Part of a small language model's weights: RMSNorm before each block.
Each number is 50 + 12 x the weight over the matrix's rms, rounded and kept within 0 to 99. Layers, rows and columns count from 0.

# layer 10 attention query, 64x64, rms 0.229, rows 0-63, columns 0-63
46 41 52 49 48 50 47 48 52 48 51 54 46 42 43 41 48 47 53 53 50 54 48 48 48 50 52 41 57 52 42 56 43 49 51 49 52 54 52 53 45 49 50 53 60 40 47 48 45 57 46 41 45 44 48 56 47 54 49 48 44 49 51 54
45 47 48 44 67 44 44 60 54 49 55 44 56 55 55 54 47 40 46 50 48 49 50 52 64 53 58 62 54 57 45 36 52 49 42 54 44 50 61 59 49 49 60 50 51 53 47 53 59 43 48 42 49 49 58 50 55 54 45 44 38 47 53 54
55 40 54 45 51 54 55 40 53 52 53 53 51 43 56 46 50 61 40 51 45 44 58 40 45 48 51 54 62 52 54 47 45 47 56 53 53 57 42 46 46 39 45 46 44 47 47 46 47 53 58 42 51 54 45 43 46 51 42 53 65 54 50 43
39 52 51 49 62 41 50 58 54 48 46 45 62 54 54 58 48 48 47 52 58 50 48 50 58 55 59 57 51 60 55 45 58 52 39 47 47 47 62 58 55 52 59 56 50 55 47 55 52 42 44 45 52 49 51 47 47 51 49 48 47 40 54 55
49 63 52 47 61 45 47 54 54 49 51 42 52 57 49 59 45 49 46 56 52 48 42 55 62 53 47 52 42 54 58 35 56 47 45 50 44 49 55 56 58 55 59 44 50 54 46 56 66 48 43 50 50 47 56 45 62 47 50 48 44 46 54 58
54 57 49 51 51 49 49 45 53 54 49 43 47 40 50 52 51 48 52 49 43 45 47 48 51 48 41 45 33 41 54 43 50 45 56 44 48 48 41 46 52 45 51 50 48 48 46 53 48 51 48 52 54 47 53 55 59 54 51 58 43 50 43 44
46 46 43 61 38 61 48 46 44 52 51 47 40 49 42 42 55 53 49 54 57 50 45 57 45 47 49 41 43 45 59 55 53 52 57 56 52 61 46 52 50 66 51 50 54 48 55 51 45 44 50 65 47 48 46 50 45 50 57 46 56 47 42 55
49 61 49 50 41 65 50 46 45 52 47 49 40 51 50 44 59 49 56 48 52 53 41 54 49 49 48 45 48 44 48 48 57 42 47 50 51 56 54 53 55 57 46 53 48 54 51 55 42 43 54 48 46 41 41 63 51 50 47 51 46 43 49 53
44 50 49 53 40 59 45 39 51 44 50 44 36 50 44 44 51 49 59 52 49 56 47 45 50 59 40 53 48 48 45 54 56 48 54 57 48 47 50 52 48 61 36 59 52 51 46 56 47 58 45 48 56 48 44 65 48 48 48 50 46 48 41 57
63 41 47 46 49 43 53 54 55 52 46 50 51 49 51 55 51 47 47 51 42 46 59 49 51 56 49 57 71 54 41 50 39 54 42 56 46 55 58 50 48 41 45 47 51 51 43 39 46 53 52 45 59 50 43 47 54 53 51 47 50 57 56 40
41 49 39 54 48 49 48 44 47 41 52 41 41 54 46 38 61 46 54 59 61 64 42 51 50 51 45 49 49 52 42 42 57 53 52 54 57 41 66 58 46 66 36 65 46 54 50 63 45 58 48 48 48 43 46 61 42 47 54 48 44 41 44 66
41 57 59 51 47 48 43 49 54 37 49 42 54 49 38 57 41 60 50 48 54 44 51 55 48 44 51 53 35 42 71 41 58 49 49 53 48 47 38 45 54 53 52 56 52 52 41 55 51 50 38 51 50 59 55 60 49 57 45 48 60 63 55 58
43 56 45 62 57 53 41 64 53 49 44 35 51 49 41 54 47 51 58 54 49 42 64 64 49 51 54 69 39 42 67 47 54 57 49 46 44 54 55 46 56 53 44 48 43 49 49 53 59 57 44 45 41 59 57 48 58 64 48 32 48 58 49 52
43 58 48 51 59 55 62 56 45 48 49 35 47 53 47 45 37 51 58 44 53 47 49 48 53 43 41 56 40 51 49 45 63 47 47 51 58 44 50 43 58 51 43 49 45 52 45 49 39 58 47 40 51 53 55 55 50 46 47 50 52 45 45 45
37 56 46 71 51 46 57 60 60 35 46 44 35 51 35 53 36 73 56 52 70 66 42 58 44 50 19 68 56 46 52 44 68 47 69 55 64 20 14 26 55 59 31 62 60 54 39 52 33 59 54 49 23 54 52 63 57 55 18 30 50 65 44 69
56 56 50 57 52 45 52 62 58 39 45 61 56 44 43 56 46 54 50 55 52 61 52 53 49 57 49 44 54 43 54 41 44 45 63 53 44 35 40 51 62 47 57 45 59 52 50 56 63 45 44 62 39 53 50 52 55 62 36 41 49 61 51 62
65 76 55 23 46 56 42 65 54 65 61 41 32 65 34 65 58 32 45 52 61 34 50 51 69 56 31 57 65 63 71 67 36 26 38 61 37 26 33 44 43 77 37 72 65 46 24 65 75 42 75 72 59 27 53 12 12 21 65 52 58 40 63 39
65 80 65 46 76 63 77 34 57 52 35 33 40 59 63 13 45 33 56 48 54 50 44 60 58 79 42 29 47 51 33 72 54 45 62 72 76 35 56 45 72 58 24 54 44 59 45 51 51 69 37 61 37 55 38 26 51 31 54 71 54 27 53 33
80 69 38 44 37 42 48 18 47 32 35 72 47 64 46 40 66 70 53 61 60 62 59 38 70 72 74 27 29 42 54 14 15 51 70 32 30 36 38 96 43 61 63 37 56 59 54 34 42 52 34 65 61 38 48 56 45 53 55 83 31 58 67 42
77 68 03 55 61 27 49 65 57 60 08 56 49 50 46 81 39 27 69 71 25 33 56 45 57 46 74 59 25 60 57 41 52 68 26 36 33 53 43 45 47 55 40 64 51 58 51 38 45 43 13 95 47 43 37 66 52 44 24 56 59 39 17 26
50 45 47 56 46 47 62 50 43 15 33 70 18 65 17 28 55 49 49 26 39 74 54 60 50 54 28 59 65 57 36 51 15 65 18 49 45 57 66 87 70 77 63 49 54 58 75 43 68 82 74 29 31 61 21 77 54 56 48 28 42 52 59 38
61 78 55 46 45 67 77 38 56 57 11 68 69 34 81 35 45 40 62 73 47 46 60 44 20 88 51 88 50 61 30 52 42 42 59 35 51 21 69 50 21 22 47 47 48 53 91 51 32 54 58 46 49 46 54 58 36 29 49 16 47 64 74 70
26 62 52 31 42 43 28 48 56 53 44 20 19 38 54 53 52 52 37 66 69 61 41 23 73 54 29 65 21 59 45 52 54 63 66 27 53 79 39 34 34 09 89 61 28 63 45 34 76 45 31 69 53 75 00 24 56 38 56 54 34 54 53 63
71 39 42 31 58 45 30 50 53 70 51 50 45 44 48 53 79 77 24 55 45 74 62 48 48 75 51 48 55 40 49 75 48 73 36 38 87 45 47 34 48 47 57 40 65 34 74 87 74 58 32 37 44 69 87 36 39 67 47 32 17 25 38 25
56 22 12 36 68 60 18 42 44 81 51 33 71 61 32 60 44 60 48 64 49 54 59 56 68 50 67 62 42 67 31 67 43 20 37 49 61 62 48 53 32 61 57 55 42 65 50 31 65 49 42 79 68 51 90 90 39 37 47 50 74 71 91 03
79 86 54 61 50 38 45 66 21 69 59 33 50 31 33 54 43 51 42 40 54 38 29 43 30 28 42 47 32 39 45 59 44 61 28 85 60 47 54 89 68 34 57 37 55 53 35 42 50 12 44 39 50 83 67 59 24 61 11 31 79 49 69 71
65 55 27 99 36 37 46 46 81 43 55 65 64 11 70 80 51 57 65 40 55 74 75 40 47 44 33 37 49 47 66 88 32 60 34 68 62 52 65 74 52 44 67 48 27 21 46 50 61 75 44 54 79 40 79 20 54 29 42 59 58 40 71 44
51 32 57 23 32 68 32 60 61 27 80 61 59 30 18 69 34 67 81 45 59 38 51 53 80 87 61 33 40 44 70 46 58 69 72 45 76 45 68 56 52 34 41 20 65 35 58 40 59 76 59 75 19 70 37 74 37 44 34 53 75 31 64 57
63 53 55 89 57 50 53 43 45 36 56 55 54 38 68 39 60 69 50 24 34 50 23 75 26 36 47 36 37 62 68 72 84 50 36 49 46 43 67 31 48 55 39 51 45 69 46 39 72 27 26 60 49 29 38 30 62 44 44 20 31 25 96 29
42 54 99 83 21 62 58 48 70 53 61 24 50 32 18 48 84 40 38 48 36 48 84 58 54 58 57 45 41 68 53 49 53 14 85 44 66 63 29 40 51 43 74 58 36 71 39 24 51 50 44 36 42 41 72 65 76 46 41 64 48 83 62 31
64 32 65 66 49 68 85 55 57 39 43 54 59 76 18 48 55 60 48 68 93 05 52 77 32 47 49 55 49 29 35 89 51 51 52 47 33 61 25 49 57 31 46 37 64 31 46 53 74 26 30 71 56 95 57 67 69 37 82 74 50 49 31 50
84 25 44 61 52 31 33 78 68 52 62 28 21 28 63 19 42 34 53 35 28 42 46 30 28 50 58 44 40 43 39 27 13 58 51 23 65 64 33 32 36 27 29 55 63 31 13 49 43 47 73 57 36 60 54 48 37 45 72 49 50 64 63 37
41 60 40 54 52 47 52 48 61 49 52 42 39 40 43 40 61 41 55 53 59 43 49 44 44 43 49 56 53 54 64 52 57 45 56 36 50 56 47 56 51 61 57 48 48 51 50 51 63 52 53 57 43 55 56 49 61 55 48 56 45 48 48 49
56 48 38 48 52 49 44 53 52 44 49 46 47 40 51 49 49 48 50 44 51 48 60 46 53 44 45 46 51 44 44 53 55 42 55 41 47 46 54 50 52 45 44 54 43 48 55 41 63 56 47 50 53 39 54 42 47 45 42 49 43 46 45 53
53 60 58 55 53 67 52 45 39 52 46 51 50 54 48 45 45 51 41 52 44 54 44 58 58 47 43 45 43 46 53 32 42 45 45 58 48 53 45 40 57 50 46 40 55 47 44 60 43 41 35 46 39 50 47 48 45 44 49 48 54 52 54 51
44 40 57 44 50 40 52 52 49 45 47 50 50 50 59 50 47 28 51 52 55 40 50 53 45 43 48 51 58 54 57 36 48 56 40 42 48 45 45 45 42 48 47 40 52 43 52 49 56 49 51 51 62 59 46 48 45 53 45 47 56 60 56 46
45 53 56 50 49 67 47 37 43 48 42 59 48 52 52 58 49 58 56 50 51 60 46 53 50 48 41 27 45 37 45 37 54 45 49 61 43 59 57 51 55 46 44 49 59 60 45 51 46 51 43 42 46 57 50 50 56 39 61 49 50 46 51 58
50 55 61 59 53 39 46 38 38 54 53 59 51 60 51 46 42 50 52 48 40 53 58 45 48 60 44 41 73 53 50 39 49 42 46 52 39 65 51 52 54 43 47 54 52 53 44 56 45 45 52 55 54 47 45 53 51 43 45 49 55 42 57 45
59 53 59 40 61 42 58 47 51 51 53 65 57 54 40 54 46 65 38 45 48 46 41 48 49 53 42 47 48 55 46 42 58 49 65 52 60 50 41 46 39 51 73 81 48 69 53 53 59 51 48 37 32 54 45 49 44 29 57 66 74 51 60 57
45 63 48 49 59 52 46 53 45 46 51 46 46 57 51 47 41 55 42 48 54 54 51 38 45 63 46 51 59 40 62 49 46 47 52 56 41 51 61 49 44 51 46 39 52 52 56 44 48 44 51 46 52 56 55 52 56 48 47 42 54 35 42 51
51 53 41 52 62 43 49 63 60 50 53 42 58 44 56 58 42 43 49 44 45 47 55 42 54 57 52 49 69 47 50 62 47 52 54 42 45 44 49 53 46 36 45 54 52 46 56 38 50 56 60 35 74 60 52 41 51 59 48 41 54 58 44 56
36 40 42 49 39 46 46 56 46 50 48 29 33 47 57 38 56 45 62 56 59 53 57 51 51 54 56 51 56 63 50 55 50 45 45 40 44 44 62 49 48 56 44 29 55 45 60 36 54 59 56 54 67 42 57 46 60 67 51 37 34 42 42 45
45 52 42 46 52 40 57 51 52 49 60 48 62 57 50 51 46 43 44 45 53 41 60 34 51 50 65 53 62 54 62 49 58 45 52 49 46 42 56 54 42 47 57 62 53 45 54 43 48 48 53 56 55 54 55 47 47 58 38 46 56 50 46 53
32 38 23 57 50 46 62 60 46 41 43 38 33 53 64 40 60 30 53 43 38 34 59 44 28 64 51 54 52 49 50 52 50 46 38 52 35 46 53 61 40 51 34 37 59 32 55 26 45 62 50 46 66 45 41 49 55 67 51 41 28 28 24 42
45 33 66 59 54 64 53 48 54 52 49 35 46 58 53 44 57 66 51 52 44 55 54 63 35 47 71 65 36 56 50 46 44 49 45 47 40 40 44 56 48 50 50 45 50 37 42 30 76 67 38 57 53 46 65 52 55 42 48 46 43 46 54 31
47 46 29 51 54 61 54 44 40 45 55 64 44 40 38 47 40 45 47 52 56 39 63 54 70 44 40 46 55 43 57 35 54 68 51 55 52 50 60 61 34 48 37 63 47 52 45 60 28 48 44 49 33 46 56 57 46 34 47 57 53 38 45 53
72 40 54 33 45 69 68 39 69 45 52 45 56 48 43 54 44 51 55 40 38 33 55 52 43 44 53 35 71 63 70 54 42 25 55 57 45 50 52 31 42 41 46 45 45 43 50 41 83 64 52 76 63 59 38 30 59 36 44 43 65 45 40 44
56 46 29 54 43 57 64 48 57 51 51 53 44 48 60 46 59 41 57 40 45 65 54 49 41 58 56 52 49 49 53 56 37 65 47 46 51 49 40 58 55 63 25 42 63 35 61 36 55 55 49 49 47 51 33 45 57 50 56 56 46 33 37 42
57 57 21 42 67 56 59 55 48 55 53 66 66 45 74 58 49 38 52 47 34 59 42 37 57 55 74 65 56 44 43 37 55 51 49 59 72 48 45 52 57 49 26 58 61 43 64 61 42 43 56 55 52 51 53 26 47 61 35 48 57 37 30 50
61 34 37 57 33 52 43 30 59 40 46 69 66 44 52 54 39 70 57 38 51 58 57 51 59 34 40 48 40 63 50 65 50 44 63 60 77 56 56 35 52 44 22 64 53 52 52 46 47 61 53 54 39 73 40 62 52 38 35 58 62 51 55 43
41 56 80 49 53 47 47 62 65 41 37 50 71 43 39 68 65 29 48 64 56 52 39 44 66 66 84 47 25 40 45 39 48 50 41 38 48 43 75 65 53 31 46 43 47 58 64 40 38 54 30 53 40 46 57 58 43 48 41 61 37 53 48 73
41 46 47 68 44 49 51 57 40 65 45 30 20 38 60 25 59 17 51 50 45 62 71 56 57 66 29 84 41 67 34 58 45 37 52 63 73 44 59 57 45 61 49 70 54 59 50 43 48 54 59 47 33 51 57 65 51 64 51 24 46 46 36 48
73 70 51 56 50 31 57 59 53 44 66 45 53 50 44 60 56 54 49 45 53 66 50 43 38 76 36 46 46 47 62 46 45 37 36 55 74 47 28 66 59 47 62 48 77 37 33 64 60 46 38 65 42 65 44 42 45 59 20 26 36 47 58 56
62 60 49 47 60 36 32 29 50 67 26 63 43 58 74 39 65 59 43 34 24 57 50 56 42 60 70 43 32 75 24 45 50 63 73 26 49 42 54 37 52 57 37 68 60 63 50 55 47 30 41 56 49 41 39 56 73 62 38 41 43 57 65 26
48 86 53 57 66 63 56 60 39 51 54 61 54 53 62 63 34 50 61 51 40 56 51 46 52 45 72 51 67 45 38 50 45 51 51 45 35 28 68 53 71 36 31 51 61 40 48 66 60 60 67 37 52 48 63 35 62 33 43 35 56 68 84 66
41 59 64 48 47 54 41 52 31 60 64 39 33 64 41 42 47 65 49 39 49 55 39 50 66 37 52 29 60 53 58 37 67 42 55 60 57 52 33 62 67 78 52 39 46 63 46 28 63 64 52 43 47 51 48 48 52 72 28 68 50 41 25 57
44 35 25 42 69 73 37 57 35 31 45 56 56 75 25 58 49 76 48 53 60 48 41 74 57 64 60 47 65 50 45 64 61 57 46 36 46 49 70 49 44 51 39 46 56 54 45 34 71 63 51 63 59 64 63 71 33 44 41 24 31 52 73 37
40 17 52 66 43 44 39 64 71 43 71 41 29 44 49 10 62 44 50 60 42 56 45 46 45 67 44 60 59 56 70 32 47 70 48 59 57 40 61 58 54 52 50 44 58 37 56 67 53 65 60 54 31 61 58 45 52 49 73 60 40 33 31 53
39 33 60 46 29 41 50 27 55 43 49 72 39 51 40 59 61 38 51 49 45 76 61 36 45 69 43 56 59 48 46 49 65 52 59 28 62 38 23 46 41 54 52 52 64 55 81 40 35 79 48 22 45 45 50 48 56 44 43 45 50 63 58 69
74 51 49 39 62 32 55 51 54 51 52 49 48 63 33 48 48 37 35 53 35 63 54 57 50 40 51 43 62 37 40 42 31 70 42 57 61 54 39 53 61 69 46 64 43 58 33 49 29 58 61 39 31 70 56 76 23 59 58 68 66 74 56 35
35 60 10 77 53 62 49 67 66 49 18 53 46 51 53 51 43 46 64 76 56 66 52 60 54 46 49 58 55 43 34 75 41 54 35 62 40 53 53 58 54 60 36 60 45 28 48 67 59 75 32 69 69 59 66 54 45 33 46 48 32 52 18 56
49 57 45 73 54 58 52 67 29 51 51 70 53 60 33 54 52 64 48 51 50 37 59 68 16 20 47 67 59 41 69 44 61 59 61 55 42 65 64 39 50 52 41 42 68 45 52 60 64 33 61 49 39 62 59 56 52 58 40 29 53 49 23 57
51 45 53 57 55 54 58 55 71 60 67 29 71 55 31 57 33 44 53 65 55 43 59 52 55 54 60 59 38 43 59 40 62 34 68 57 57 49 29 31 47 66 54 44 62 54 27 49 34 53 62 64 18 41 85 63 58 51 48 66 42 48 49 42
59 48 40 28 38 23 40 42 57 76 82 33 74 42 49 87 57 53 45 52 43 32 77 45 69 36 56 55 48 79 59 38 37 48 43 46 50 51 46 49 51 45 70 29 32 55 52 55 63 33 40 47 73 58 55 46 42 45 49 69 47 49 64 44